Each number is 50 + 10 x the weight over the matrix's rms, rounded and kept within 0 to 99. Layers, rows and columns count from 0.

# layer 10 attention value, 256x128, rms 0.173, rows 221-255, columns 0-63
49 43 57 39 54 51 53 46 56 58 41 67 58 66 50 59 51 45 45 50 46 69 40 56 69 56 70 33 87 50 56 60 41 45 31 57 60 51 50 56 56 48 50 47 58 47 55 62 34 58 50 43 41 42 66 61 53 44 44 55 36 71 64 53
54 39 54 43 29 47 54 56 49 61 42 48 50 38 44 44 54 39 45 50 38 46 60 59 73 47 33 58 53 47 49 43 46 50 62 38 27 36 59 65 48 42 48 58 56 41 70 34 54 44 51 50 51 63 52 40 42 60 47 51 49 73 36 59
52 55 57 50 33 56 41 56 60 79 66 45 57 55 62 56 37 60 46 41 59 50 53 54 53 41 42 57 49 58 61 40 37 51 49 58 53 54 63 65 52 20 60 43 34 60 61 38 52 52 81 37 60 50 40 37 35 39 65 63 41 46 48 58
34 48 51 35 63 42 52 57 72 34 46 55 69 33 45 44 49 28 57 43 36 57 59 41 64 54 46 72 42 44 49 66 46 71 48 49 64 43 33 64 53 54 41 62 87 35 35 44 67 48 36 50 65 32 22 45 59 63 49 55 58 43 69 44
61 49 53 63 41 33 54 41 34 53 66 49 81 60 76 47 55 59 50 48 40 69 54 51 56 66 66 29 48 57 38 30 54 49 37 47 51 62 55 46 62 56 42 56 30 33 46 61 39 50 50 50 26 45 34 56 56 54 30 33 52 40 55 49
32 55 72 60 46 43 62 60 51 70 50 56 53 64 49 60 64 66 43 55 65 40 45 52 67 58 49 38 44 38 53 50 52 58 57 45 67 57 46 53 55 60 41 36 58 29 54 47 64 51 52 48 46 60 68 46 50 33 59 41 58 71 32 46
36 55 56 65 57 61 35 67 35 58 50 52 33 54 69 69 47 32 54 56 38 42 67 26 53 59 60 60 62 63 47 33 59 56 55 43 56 43 49 54 51 63 47 55 61 69 61 43 37 54 51 52 65 37 52 33 40 44 37 58 26 42 47 42
49 34 52 50 42 39 52 62 43 55 45 50 35 54 53 44 64 60 46 60 60 52 36 40 54 51 49 51 53 38 52 49 54 52 55 57 54 52 53 44 31 48 54 35 48 28 53 39 38 30 45 40 34 70 48 62 54 45 86 45 50 50 54 57
59 55 68 38 47 40 32 39 47 51 65 53 47 33 41 45 52 58 51 48 61 60 36 50 64 49 58 53 54 39 47 34 45 47 63 33 35 51 45 38 38 48 75 36 58 54 49 53 38 54 49 36 42 66 55 65 81 52 45 69 42 74 48 47
34 56 51 45 38 48 60 57 25 42 46 54 59 47 63 52 52 41 52 53 41 40 71 44 50 52 58 58 54 64 49 63 70 57 69 52 49 47 66 43 48 65 43 51 63 37 53 51 61 56 26 66 55 64 37 52 66 59 31 30 66 46 36 44
44 37 50 42 54 47 36 54 55 49 46 37 53 57 61 53 37 47 69 51 51 46 53 29 52 45 61 62 72 54 60 39 44 55 65 37 50 39 58 47 42 38 46 40 63 45 67 57 63 48 26 53 40 47 35 52 43 59 55 50 47 41 53 62
51 44 56 63 63 53 34 44 50 70 46 47 60 49 56 60 43 46 54 51 71 41 54 47 44 68 49 64 42 44 34 58 45 55 68 43 38 55 46 57 49 50 20 53 72 56 62 28 51 50 61 54 41 44 52 50 61 50 43 57 59 49 32 36
46 73 50 62 62 29 45 55 53 55 39 48 63 57 53 75 58 51 41 45 42 78 72 56 49 52 45 44 43 38 53 52 53 46 44 59 71 28 38 46 51 45 66 68 52 52 52 54 51 82 46 47 30 51 50 51 50 46 53 56 60 49 50 50
48 45 42 62 58 65 31 56 46 60 44 24 48 51 49 36 55 33 51 39 48 55 60 57 63 36 29 45 55 50 20 58 43 57 48 58 61 50 47 41 68 45 69 48 40 66 50 39 44 60 64 47 59 64 56 40 42 62 48 48 61 62 63 68
36 46 48 47 42 51 28 48 41 55 68 57 46 52 63 47 67 56 42 76 56 49 49 50 51 42 53 31 44 48 37 58 29 39 63 43 74 33 48 58 43 73 43 28 57 38 71 62 45 48 55 68 52 37 44 67 52 58 63 36 48 63 61 70
63 44 47 30 57 62 32 59 46 51 39 38 52 22 61 39 59 48 45 58 40 45 45 25 40 57 48 48 73 44 75 50 39 45 46 59 49 60 60 58 28 63 28 54 51 48 46 46 47 58 59 63 30 59 34 38 45 35 71 60 55 61 55 59
51 34 73 54 59 40 71 46 42 37 47 50 48 46 58 36 50 42 45 44 26 33 45 50 50 32 43 53 56 58 42 60 60 58 45 24 49 36 44 48 61 43 55 70 46 44 69 68 30 39 55 61 51 35 54 66 50 58 36 42 40 61 37 62
43 55 42 51 48 26 39 52 35 54 63 49 59 54 50 47 55 25 42 63 45 39 34 35 42 64 40 65 34 60 43 76 38 49 47 49 37 44 37 47 42 52 36 48 52 48 67 47 50 55 53 61 47 33 49 54 55 51 66 46 83 32 33 61
38 64 56 45 52 74 73 65 43 49 54 52 51 52 55 42 55 38 59 48 49 50 54 44 46 46 63 54 35 39 38 46 45 44 43 31 53 60 53 57 43 55 59 50 61 52 49 42 54 44 62 53 54 63 47 55 54 51 61 38 57 39 50 53
59 38 33 35 43 30 33 44 43 34 44 51 37 44 45 37 55 55 67 67 49 33 56 49 26 47 32 51 44 50 55 55 49 60 38 51 49 59 55 41 53 65 55 42 45 31 36 46 41 53 42 38 61 59 37 51 63 64 64 38 49 45 39 40
37 54 54 52 48 58 67 64 44 50 42 43 32 38 49 40 56 47 47 31 51 44 71 51 43 68 54 50 39 59 41 65 65 41 45 59 38 36 43 37 31 56 50 70 54 54 53 55 70 61 53 51 54 46 51 40 64 38 35 40 59 52 68 55
23 56 61 49 52 56 50 63 60 63 53 49 50 71 47 74 37 56 53 52 33 51 70 48 44 53 47 50 48 56 46 49 52 39 40 42 39 47 82 47 73 52 42 56 35 39 53 41 46 65 40 56 62 41 49 46 30 51 53 40 45 49 45 55
50 37 50 68 50 38 49 58 52 43 70 64 71 56 23 51 80 52 29 59 65 51 53 38 72 48 50 63 47 36 41 52 51 63 66 52 52 58 52 49 53 63 55 30 82 54 62 52 75 48 59 61 37 36 44 56 53 66 40 69 35 30 30 55
56 49 47 32 51 56 64 47 63 36 45 50 48 37 57 47 54 49 53 60 52 31 43 50 55 55 51 56 54 53 55 57 59 45 65 61 54 39 70 52 49 51 35 58 59 62 59 55 51 43 46 63 67 59 52 52 44 62 63 42 45 43 63 37
64 63 58 26 52 60 57 76 60 55 45 53 29 74 48 51 39 37 48 49 37 60 41 65 50 40 36 41 40 62 45 49 39 48 44 34 46 36 33 41 51 49 48 50 37 20 57 63 38 56 51 58 27 42 53 45 62 44 39 33 46 52 64 55
48 39 60 49 28 45 39 47 49 47 63 46 70 54 72 61 47 52 52 46 66 62 59 54 54 52 48 41 51 52 54 32 64 56 47 41 37 64 54 46 50 40 58 45 42 39 56 53 65 45 55 50 66 52 32 55 67 45 44 53 62 52 54 67
86 62 74 47 59 27 58 77 47 53 39 53 55 53 46 45 38 53 44 41 23 48 51 37 51 53 16 75 49 59 48 55 47 47 45 45 49 63 37 48 54 49 35 43 42 39 65 40 44 44 50 40 31 30 60 36 72 59 55 49 76 36 31 64
30 55 56 44 54 58 57 53 42 55 59 33 49 45 44 40 37 59 60 37 44 54 41 53 46 42 33 65 61 36 40 63 41 65 41 57 55 52 31 54 46 38 55 48 46 52 51 43 46 40 44 50 49 45 52 49 45 38 65 52 41 32 50 57
53 52 47 57 55 32 70 39 60 61 44 68 44 62 53 44 48 31 49 78 41 55 60 51 67 48 68 64 41 50 45 46 53 51 29 47 62 42 52 69 37 49 29 60 49 48 57 51 59 63 66 45 44 44 48 44 57 62 44 47 53 57 79 41
28 44 47 53 55 45 53 48 56 63 59 46 44 69 59 47 46 31 66 53 55 25 56 57 45 64 75 57 57 70 42 63 52 53 57 47 58 63 58 35 78 47 42 54 59 54 47 65 54 44 69 44 49 47 38 51 42 59 60 41 47 30 47 51
43 26 61 46 53 48 56 51 45 40 49 82 47 46 59 44 65 59 57 65 36 71 50 59 73 73 44 43 36 60 43 48 48 63 43 51 57 51 45 38 40 52 52 59 63 48 53 55 44 61 51 48 71 31 39 43 49 60 62 49 38 61 60 63
33 54 34 53 43 40 50 59 59 52 42 55 57 53 71 53 47 66 45 60 59 37 52 32 54 37 58 55 44 47 60 38 44 36 53 45 55 66 57 47 53 61 46 41 45 41 51 36 51 43 41 51 45 51 65 41 38 43 48 31 32 56 51 46
46 49 47 26 57 48 64 39 40 44 46 68 57 47 44 42 61 43 61 46 22 64 36 35 56 62 41 34 37 43 39 45 38 32 49 81 67 26 48 32 47 41 54 42 44 50 47 64 63 54 28 67 33 63 54 47 29 60 54 42 54 36 55 58
44 44 51 49 40 52 48 51 69 52 51 54 46 62 57 62 50 43 66 51 59 47 68 50 40 45 34 22 65 63 39 60 48 59 44 43 53 54 50 53 52 51 42 51 42 41 51 62 56 48 52 51 53 63 43 35 37 30 45 40 70 50 52 42
51 60 59 53 45 43 42 55 55 75 50 47 37 55 63 42 47 52 66 54 39 47 68 30 60 46 47 66 48 55 63 47 49 52 51 39 67 56 43 65 55 55 47 56 39 48 40 51 36 40 72 44 37 54 72 47 59 55 29 50 37 47 59 41
# layer 10 attention output (transposed), 256x128, rms 0.322, rows 221-255, columns 0-63
42 46 67 56 57 54 65 45 37 52 58 38 42 41 66 49 50 53 56 57 55 47 41 65 35 46 35 68 27 42 44 53 57 52 73 44 56 67 42 42 40 48 43 60 49 52 53 42 59 54 39 59 59 45 42 41 44 31 48 56 69 31 41 46
64 58 61 65 70 54 46 33 37 49 63 48 52 42 59 71 35 51 43 44 60 62 42 40 50 51 59 46 47 45 50 46 56 62 51 61 67 59 48 36 46 64 61 44 51 65 34 64 41 47 43 39 34 46 47 58 51 50 49 49 59 41 40 28
47 67 51 47 68 45 48 43 34 39 30 69 34 37 40 26 35 46 53 62 47 53 50 55 61 65 64 42 49 32 41 61 58 50 50 51 45 44 40 53 43 51 52 34 51 47 45 53 53 46 34 77 37 65 35 46 57 42 53 43 67 50 58 33
49 75 52 48 30 45 32 51 49 66 62 58 62 50 57 49 63 67 55 63 64 45 49 54 51 56 49 27 28 46 54 41 52 48 46 59 41 49 72 58 52 39 53 50 23 70 59 58 34 75 59 51 42 62 58 70 52 42 49 47 34 79 44 44
38 43 42 47 70 61 41 56 53 48 42 51 19 48 23 43 64 46 52 51 46 34 46 42 44 39 44 70 47 64 57 66 49 52 53 51 41 40 61 45 51 39 42 47 68 52 53 46 57 46 58 45 68 43 59 45 45 48 50 56 48 60 43 66
60 56 44 27 60 54 36 52 44 23 42 39 46 49 58 44 53 47 44 49 37 54 65 51 36 29 61 53 68 54 45 44 43 58 53 52 42 33 50 59 56 42 67 70 32 65 68 64 69 39 58 62 56 68 44 54 56 58 55 54 52 45 50 58
69 59 69 39 42 36 60 23 39 43 65 58 49 36 18 51 60 65 34 48 51 40 21 70 47 40 45 42 46 31 49 70 25 44 38 59 35 63 64 34 57 38 40 41 36 44 45 55 44 45 46 47 38 62 53 60 44 55 57 43 59 45 48 49
54 40 57 65 56 63 50 50 56 39 48 50 52 50 58 50 29 32 52 49 42 58 66 47 47 46 41 46 55 60 49 47 33 44 48 44 56 42 45 49 61 59 47 53 38 57 70 63 65 66 55 63 58 42 42 28 58 41 31 67 57 45 54 59
43 59 52 57 36 27 62 56 59 43 37 37 46 56 50 59 41 50 40 51 47 53 59 49 41 59 51 41 63 59 54 58 53 56 42 50 68 41 48 57 56 55 48 61 70 59 38 58 48 53 47 56 50 26 51 34 40 42 47 49 55 43 55 59
44 46 50 43 58 42 36 46 73 62 65 35 50 37 35 59 46 60 42 45 63 44 40 46 59 55 48 56 46 35 51 44 32 43 37 47 30 40 39 52 50 44 30 71 50 60 29 56 34 48 77 48 65 52 56 53 52 43 47 63 33 57 41 65
67 53 58 62 55 53 60 41 52 48 55 62 55 40 46 51 45 33 39 48 58 49 54 65 50 52 40 39 22 41 47 65 48 39 48 62 50 59 47 49 53 63 58 61 40 46 36 56 23 53 55 53 71 46 58 57 67 40 41 51 51 56 44 39
53 53 54 40 35 43 50 44 36 35 66 62 28 37 39 64 67 51 36 43 22 59 52 49 63 28 53 45 57 55 55 40 50 49 37 55 55 51 50 53 68 48 65 47 39 52 48 68 52 50 40 37 50 61 43 56 46 58 46 46 40 56 46 56
60 47 43 44 57 64 54 40 43 34 58 50 53 61 49 31 33 53 51 63 37 47 36 52 45 33 51 41 51 46 41 48 71 43 49 48 29 68 62 52 41 46 47 45 40 38 56 40 36 18 59 53 62 56 41 24 32 37 32 57 46 51 52 45
43 48 60 49 48 41 62 47 39 21 46 49 49 59 45 50 34 50 59 49 38 44 44 25 49 56 48 28 56 67 85 46 51 37 44 54 52 41 46 35 23 46 35 55 59 31 46 61 64 32 57 53 34 32 48 62 65 42 53 61 60 56 53 32
50 61 47 28 61 43 54 74 38 52 43 34 44 40 55 52 29 42 61 43 61 35 48 70 45 41 58 58 51 39 64 67 42 42 22 71 39 57 42 40 56 35 55 57 32 54 27 59 29 53 66 50 49 49 58 34 67 44 48 63 58 38 36 45
51 66 44 63 45 57 68 48 56 45 55 67 52 65 47 57 34 50 68 43 61 48 49 62 71 45 66 50 36 53 41 28 26 49 42 45 67 35 38 31 68 46 61 34 47 58 64 70 35 32 34 49 76 54 53 47 55 62 48 51 45 34 41 62
51 55 38 46 55 74 39 44 41 57 47 36 56 49 35 62 63 45 58 60 49 45 62 50 49 30 47 50 52 65 65 50 33 54 63 59 62 75 56 43 49 58 45 53 50 52 39 37 62 41 35 22 56 47 51 59 59 54 70 60 55 65 54 47
49 53 61 26 52 64 37 54 49 52 44 69 45 49 62 54 32 55 65 40 59 46 43 45 63 24 58 50 38 49 48 56 44 41 30 40 57 55 87 46 52 58 43 54 56 71 40 45 35 51 54 31 52 59 38 43 63 46 43 46 46 47 73 62
54 37 40 68 47 35 36 48 48 69 54 47 41 45 48 56 34 49 38 52 50 45 38 53 48 65 55 44 51 55 52 48 50 54 49 55 49 52 50 40 46 65 74 37 40 60 42 52 53 47 46 54 47 41 75 49 28 50 46 44 45 52 57 44
36 60 60 54 60 66 57 73 68 57 57 43 63 68 52 64 35 46 48 33 57 63 51 60 62 59 56 56 41 64 47 33 45 51 51 48 45 45 60 46 57 26 46 69 48 60 54 52 57 42 64 54 58 49 61 40 57 45 52 41 47 38 57 50
46 48 47 38 42 44 42 33 45 49 67 54 57 53 52 50 28 47 57 58 40 49 34 31 59 37 53 50 48 49 49 42 40 61 36 37 36 42 63 42 81 43 48 39 42 32 61 45 28 52 60 46 61 58 47 50 40 53 62 49 48 44 50 30
62 34 32 47 57 46 31 57 44 63 40 39 48 49 33 43 55 58 30 56 53 47 41 49 46 51 61 52 40 25 57 50 49 43 63 72 45 60 39 58 35 34 48 46 71 62 55 51 62 47 58 55 49 62 41 57 68 53 39 55 61 53 49 60
39 67 53 55 57 42 65 47 53 33 50 35 30 49 63 43 57 50 47 27 35 45 64 62 26 44 52 55 57 58 58 60 57 40 38 43 41 54 51 44 32 42 40 77 22 56 28 52 41 51 43 31 51 50 65 62 58 48 50 39 52 77 67 43
55 46 44 60 47 55 47 46 34 60 41 31 62 80 42 53 52 46 67 39 43 59 57 53 49 46 52 43 47 38 44 41 27 51 41 35 53 48 27 53 47 74 52 46 52 45 42 54 37 64 47 52 49 58 49 56 57 58 53 63 53 53 31 71
40 43 46 64 53 45 53 43 53 59 49 60 70 34 64 51 63 54 59 55 71 35 59 52 35 64 58 68 46 34 36 65 68 47 42 57 49 63 72 52 32 54 53 43 64 71 47 49 51 51 51 36 68 45 34 43 40 47 55 58 52 33 43 39
42 40 58 50 59 53 38 40 57 50 38 58 26 53 36 26 30 46 57 49 39 37 39 60 47 54 56 59 41 60 51 74 43 53 45 53 58 30 45 51 50 56 54 56 61 57 39 47 53 65 60 75 49 44 63 53 42 43 55 41 34 50 61 33
25 49 43 51 47 86 28 29 38 48 66 50 40 52 57 59 62 55 49 48 49 39 54 76 64 51 84 41 39 27 53 38 41 54 59 50 56 53 63 54 66 54 32 40 41 69 44 59 61 58 53 51 71 68 47 60 19 46 45 32 39 48 61 50
57 68 62 42 37 50 51 65 55 62 47 78 47 36 48 52 55 60 45 65 52 42 55 48 63 42 51 34 34 64 58 44 50 36 57 63 33 37 59 52 49 61 53 36 57 28 61 57 50 67 55 30 46 61 54 42 53 54 38 48 54 64 60 48
60 52 49 19 40 48 49 36 41 48 53 44 49 54 68 61 56 72 58 37 54 57 50 36 54 54 26 38 50 59 47 47 55 42 80 55 35 51 65 60 60 41 51 41 38 47 39 38 37 40 38 51 70 41 41 62 42 34 34 53 42 47 40 45
62 33 34 49 38 39 43 54 40 41 52 50 52 38 48 64 46 52 25 43 54 59 51 61 35 54 28 49 38 45 47 59 56 35 45 43 37 51 54 69 26 35 51 56 47 53 43 39 49 51 38 41 56 31 60 61 65 57 49 51 51 44 42 53
65 66 67 55 50 61 51 54 44 54 46 24 63 49 46 65 38 58 54 52 51 39 42 57 30 37 64 54 69 41 46 69 44 30 63 50 39 47 73 52 44 45 47 45 49 47 45 33 34 41 40 47 34 73 48 59 48 44 58 45 52 49 52 53
69 43 43 44 64 45 58 40 60 56 50 53 61 60 33 53 65 44 47 33 47 60 55 74 45 45 43 55 70 43 44 35 56 56 50 51 55 48 69 61 56 54 54 42 43 74 68 67 51 55 47 63 65 62 61 51 60 60 49 61 52 41 48 52
58 51 52 70 54 72 49 72 59 69 52 49 63 56 63 54 44 50 56 50 60 55 55 47 44 25 43 47 46 47 59 57 58 47 47 37 49 55 64 55 51 54 44 54 55 37 64 47 15 41 60 21 63 50 60 50 48 54 50 47 56 71 63 59
64 55 56 46 59 53 60 52 49 32 64 50 45 53 59 41 34 58 41 55 43 46 35 57 57 52 58 74 37 47 47 40 55 54 44 58 48 44 50 49 42 45 64 47 57 50 63 28 61 60 55 57 46 44 60 58 47 68 63 47 20 45 34 49
50 52 43 38 55 32 60 56 58 38 57 57 57 42 40 61 42 60 44 42 65 51 42 72 47 60 48 48 62 49 35 46 54 55 48 56 26 38 76 51 50 47 36 37 49 68 36 67 67 47 44 52 70 45 17 56 42 41 56 44 65 33 30 62
# layer 10 MLP up, 512x128, rms 0.24, rows 0-19, columns 0-63
45 49 58 62 59 52 40 28 37 52 62 53 58 32 47 62 46 54 46 49 47 45 31 56 50 66 52 51 54 56 36 38 68 37 52 47 48 54 43 26 51 55 50 47 58 43 38 55 57 50 33 58 51 36 48 72 71 54 44 51 58 70 40 42
54 38 46 47 53 55 50 45 27 39 50 39 43 36 44 43 50 58 52 53 35 61 42 40 65 67 41 60 36 47 44 44 41 51 73 39 50 48 70 41 43 54 60 45 52 54 47 52 54 15 45 46 60 66 64 51 45 64 62 66 45 44 53 54
60 58 43 35 73 42 43 69 54 87 58 51 49 68 49 45 43 56 66 54 57 83 38 41 46 48 53 67 51 37 62 65 57 51 62 61 44 50 38 39 62 44 47 52 45 56 64 52 62 52 54 51 41 45 47 60 43 54 59 67 50 53 39 52
58 40 35 41 50 38 47 56 43 48 35 40 48 47 55 53 39 55 30 35 46 44 51 29 52 49 52 59 45 22 31 48 57 52 68 40 45 36 51 56 47 60 68 39 47 49 68 50 52 47 60 52 36 48 61 29 65 43 59 47 46 55 58 68
39 50 26 17 64 55 42 50 43 29 44 52 46 52 45 48 51 52 39 45 60 65 49 52 44 48 54 50 53 57 34 58 53 46 61 34 40 63 49 52 48 48 57 53 56 47 40 47 60 61 50 55 48 48 46 43 55 56 58 50 48 58 51 32
49 52 53 47 65 55 69 41 51 50 61 35 43 27 45 60 54 54 38 50 57 52 47 41 58 58 60 36 50 37 48 49 57 43 63 49 53 51 51 71 43 62 61 40 55 51 68 36 58 49 48 52 49 52 41 47 71 55 44 50 62 45 50 41
54 61 47 72 34 49 45 50 58 62 67 60 66 69 34 61 58 56 55 48 47 48 37 54 48 52 51 42 49 64 37 50 50 39 53 52 69 45 39 63 31 37 58 35 50 58 61 41 39 52 66 40 48 50 46 41 62 44 29 45 62 50 34 53
38 45 64 52 48 58 25 66 60 55 46 35 60 55 62 48 68 46 53 52 47 42 63 44 55 60 56 51 36 43 46 38 35 52 47 38 65 38 41 54 59 42 39 39 41 55 36 38 41 48 65 62 40 59 59 48 44 38 44 45 44 57 63 51
41 43 49 54 66 50 48 63 47 39 53 45 49 49 42 72 45 35 44 41 58 59 55 52 64 64 47 59 45 46 33 31 54 42 42 43 56 53 59 43 58 59 50 59 44 59 55 45 48 68 46 46 67 51 55 53 55 57 64 36 44 44 52 42
38 60 42 63 32 41 34 50 59 45 50 64 59 54 50 53 43 40 47 59 55 33 39 63 58 53 49 37 51 47 42 62 58 49 64 47 64 44 51 55 52 42 45 61 52 44 44 43 50 50 66 28 39 45 49 58 39 50 57 40 62 53 46 50
40 38 58 49 49 58 39 59 46 59 29 35 65 68 53 27 41 52 31 67 52 56 47 73 49 43 55 42 51 56 66 40 56 46 43 47 45 58 29 48 45 43 45 35 62 40 38 53 41 63 54 54 43 49 67 64 35 58 51 47 54 41 56 52
41 21 68 46 47 45 54 53 57 43 48 42 48 51 75 50 31 54 42 49 32 66 24 44 49 67 66 59 24 53 64 51 35 53 56 54 54 49 44 52 41 52 50 23 52 47 56 57 47 49 36 56 42 43 37 44 57 48 66 63 33 47 59 49
55 63 46 43 60 49 49 33 40 62 55 46 48 46 53 39 56 72 49 44 60 28 41 34 57 38 56 44 43 56 55 51 56 55 59 33 56 45 53 54 43 34 58 58 61 56 61 39 48 48 53 46 39 50 40 51 60 45 42 37 57 37 35 63
63 50 76 53 46 41 46 41 48 45 67 48 54 50 41 36 49 55 65 65 41 52 42 48 46 53 57 58 59 63 52 60 55 37 68 35 47 55 43 69 46 46 33 52 61 42 49 44 52 43 39 40 31 56 58 59 41 80 54 42 70 63 41 38
63 52 36 47 65 45 45 39 37 40 42 43 44 48 41 64 58 45 39 50 55 39 61 54 45 46 67 50 60 53 46 44 48 60 53 58 59 39 40 27 50 45 48 43 49 55 57 46 60 40 52 45 33 55 60 46 54 62 50 34 65 48 36 51
43 50 49 62 55 41 64 45 52 61 52 48 35 31 69 45 59 70 33 52 50 46 47 42 33 75 42 67 48 45 30 68 72 40 49 50 47 69 57 49 59 56 66 41 41 62 42 59 46 49 23 50 55 72 54 54 54 41 48 44 53 30 64 42
51 45 54 35 61 63 50 34 47 51 61 38 52 41 59 54 65 48 36 50 52 57 49 44 54 51 56 39 55 49 51 60 51 43 71 37 53 46 48 49 42 31 54 63 31 64 62 40 43 59 72 73 60 36 48 52 62 35 51 52 35 36 43 37
27 54 50 56 51 58 54 38 49 43 32 59 47 57 44 45 49 45 47 55 54 66 51 35 31 56 67 56 53 67 47 33 68 60 40 40 40 67 52 56 59 52 63 41 54 41 45 53 43 54 40 53 64 50 63 55 51 55 31 45 60 45 33 56
34 50 51 52 57 53 54 44 55 48 52 59 42 48 41 83 52 65 45 41 44 60 75 57 45 57 52 38 55 53 66 46 58 57 56 42 41 45 52 40 53 44 45 68 55 49 56 48 50 72 43 39 47 51 45 40 37 49 65 37 63 34 37 41
41 32 49 40 41 60 49 47 35 49 59 34 63 60 62 56 59 43 46 48 41 49 42 76 53 52 51 52 43 45 66 61 51 52 55 48 58 29 31 47 72 34 54 55 43 46 42 52 52 47 44 46 38 49 47 48 38 60 39 42 68 42 35 52
# layer 10 MLP down (transposed), 512x128, rms 0.244, rows 0-18, columns 0-63
37 62 39 45 59 55 54 58 60 38 58 73 54 55 54 46 62 62 57 52 59 65 47 32 41 33 44 48 47 46 44 54 53 59 51 52 55 65 56 45 52 56 59 42 50 39 43 45 46 57 54 41 47 47 54 46 45 37 58 33 45 44 64 37
47 43 49 62 51 46 69 54 47 34 44 69 63 73 50 42 49 53 50 63 42 52 45 38 53 54 68 72 47 39 59 58 44 46 57 54 59 43 67 52 61 39 51 38 52 38 53 61 55 23 53 52 41 40 32 45 45 45 61 66 58 44 59 48
58 55 47 36 52 36 54 47 44 51 47 56 47 42 48 36 32 44 63 42 41 62 53 39 30 30 42 27 64 48 65 54 56 47 57 51 56 57 66 62 52 46 38 47 55 51 42 50 56 44 64 38 58 48 52 49 42 50 70 45 38 49 53 58
56 50 58 43 64 59 54 52 51 70 54 48 49 46 45 44 50 54 45 57 46 57 43 35 39 41 56 56 51 60 44 50 33 56 49 44 38 70 55 61 61 66 46 47 55 45 51 61 60 49 60 63 49 51 44 55 37 54 70 60 41 31 48 59
50 49 37 58 50 61 55 40 54 59 51 44 56 43 55 51 42 57 53 43 47 48 49 46 48 46 52 66 58 44 64 51 59 49 44 62 69 50 50 54 56 54 61 50 44 51 43 60 29 34 42 45 67 55 59 57 57 45 37 43 54 47 46 55
76 53 37 63 45 66 54 48 35 58 40 50 24 54 57 51 42 63 49 56 44 40 58 58 48 52 45 40 60 36 46 46 62 43 64 51 51 51 61 57 57 67 56 33 42 61 63 74 52 68 44 67 38 53 35 41 40 36 62 57 42 34 40 48
57 31 45 59 49 61 57 55 41 42 55 65 75 49 50 55 65 57 54 42 38 32 53 49 34 51 54 46 42 60 61 55 33 38 26 30 54 35 38 37 56 50 49 42 35 38 36 54 47 59 52 65 39 53 22 52 42 61 44 22 56 40 55 45
57 46 55 29 51 44 53 61 35 64 36 53 57 49 42 50 51 23 49 47 48 42 57 71 45 51 36 64 66 35 64 60 35 48 44 57 48 56 50 60 54 47 34 46 49 47 55 53 67 42 50 54 51 53 44 47 47 37 46 57 42 45 41 50
45 35 38 47 40 37 51 45 48 29 39 40 59 53 41 44 53 59 53 53 36 51 44 32 44 49 62 45 46 80 32 49 58 51 55 45 39 55 47 64 56 59 53 37 45 43 53 65 49 43 41 52 36 32 56 60 51 54 53 33 59 35 71 43
55 55 42 52 62 62 57 56 57 52 46 41 53 52 61 52 54 56 55 52 50 51 56 48 50 56 55 66 45 53 56 48 54 44 50 53 33 53 52 49 54 42 46 62 41 65 47 57 43 63 43 45 61 52 58 45 44 50 52 67 50 56 48 40
37 43 44 47 62 49 60 55 42 51 44 45 46 42 48 32 61 47 42 70 56 53 61 73 57 48 55 40 60 44 62 51 43 39 49 51 44 62 49 40 53 53 50 49 53 48 45 63 65 43 59 51 48 50 47 37 42 50 45 39 54 29 48 57
53 53 69 51 55 67 37 39 44 63 49 46 45 61 39 57 48 47 38 66 31 61 34 49 65 49 32 46 66 60 51 62 46 53 64 44 48 67 56 49 59 61 51 42 44 51 45 44 58 35 51 59 52 32 54 53 28 67 53 43 35 40 55 52
54 43 52 59 53 54 42 51 49 42 50 37 42 66 61 54 62 45 61 56 51 64 46 59 45 54 64 65 49 41 53 46 50 52 58 36 42 50 59 34 67 54 49 54 60 50 60 61 38 43 57 40 39 46 56 46 48 41 46 42 37 47 43 43
65 44 61 52 59 40 42 52 59 47 34 36 43 28 55 45 63 52 52 50 48 57 61 44 50 36 48 32 61 35 43 46 59 46 37 58 52 60 59 45 56 40 35 47 53 62 35 52 53 38 49 51 56 61 55 35 57 49 49 54 46 42 53 44
50 37 63 55 49 47 43 55 51 48 50 67 37 55 50 51 39 49 56 46 41 58 45 41 52 49 44 64 39 41 64 52 44 50 42 43 49 53 61 50 51 53 47 69 54 47 35 42 38 48 33 49 49 50 59 47 41 52 51 49 42 47 52 44
48 47 66 53 50 61 61 56 50 59 52 38 58 54 42 53 57 41 47 33 41 68 64 64 68 41 52 60 47 52 69 39 51 42 58 59 50 44 54 30 27 45 58 46 48 38 51 51 61 56 39 54 43 33 54 52 52 55 66 50 52 44 40 57
54 45 61 44 46 54 74 42 49 46 46 51 47 54 33 59 51 66 46 52 36 59 56 53 41 63 42 62 32 54 53 49 50 54 46 56 53 51 34 34 52 62 46 38 49 53 54 59 57 56 50 62 16 41 37 30 55 49 37 59 55 50 55 57
47 40 64 42 60 55 58 46 58 53 55 56 37 24 48 45 42 38 49 62 64 55 54 45 70 53 63 54 56 36 26 43 70 38 60 55 57 48 48 39 54 47 45 58 65 61 40 50 42 51 53 52 57 45 51 53 62 52 51 54 43 40 44 42
43 37 36 71 50 50 52 41 58 38 61 57 54 48 57 51 56 42 39 45 54 53 47 59 54 65 50 58 42 55 43 37 48 45 56 49 50 53 46 60 55 49 66 50 62 48 48 54 55 54 35 55 45 27 56 51 52 48 38 60 46 46 48 66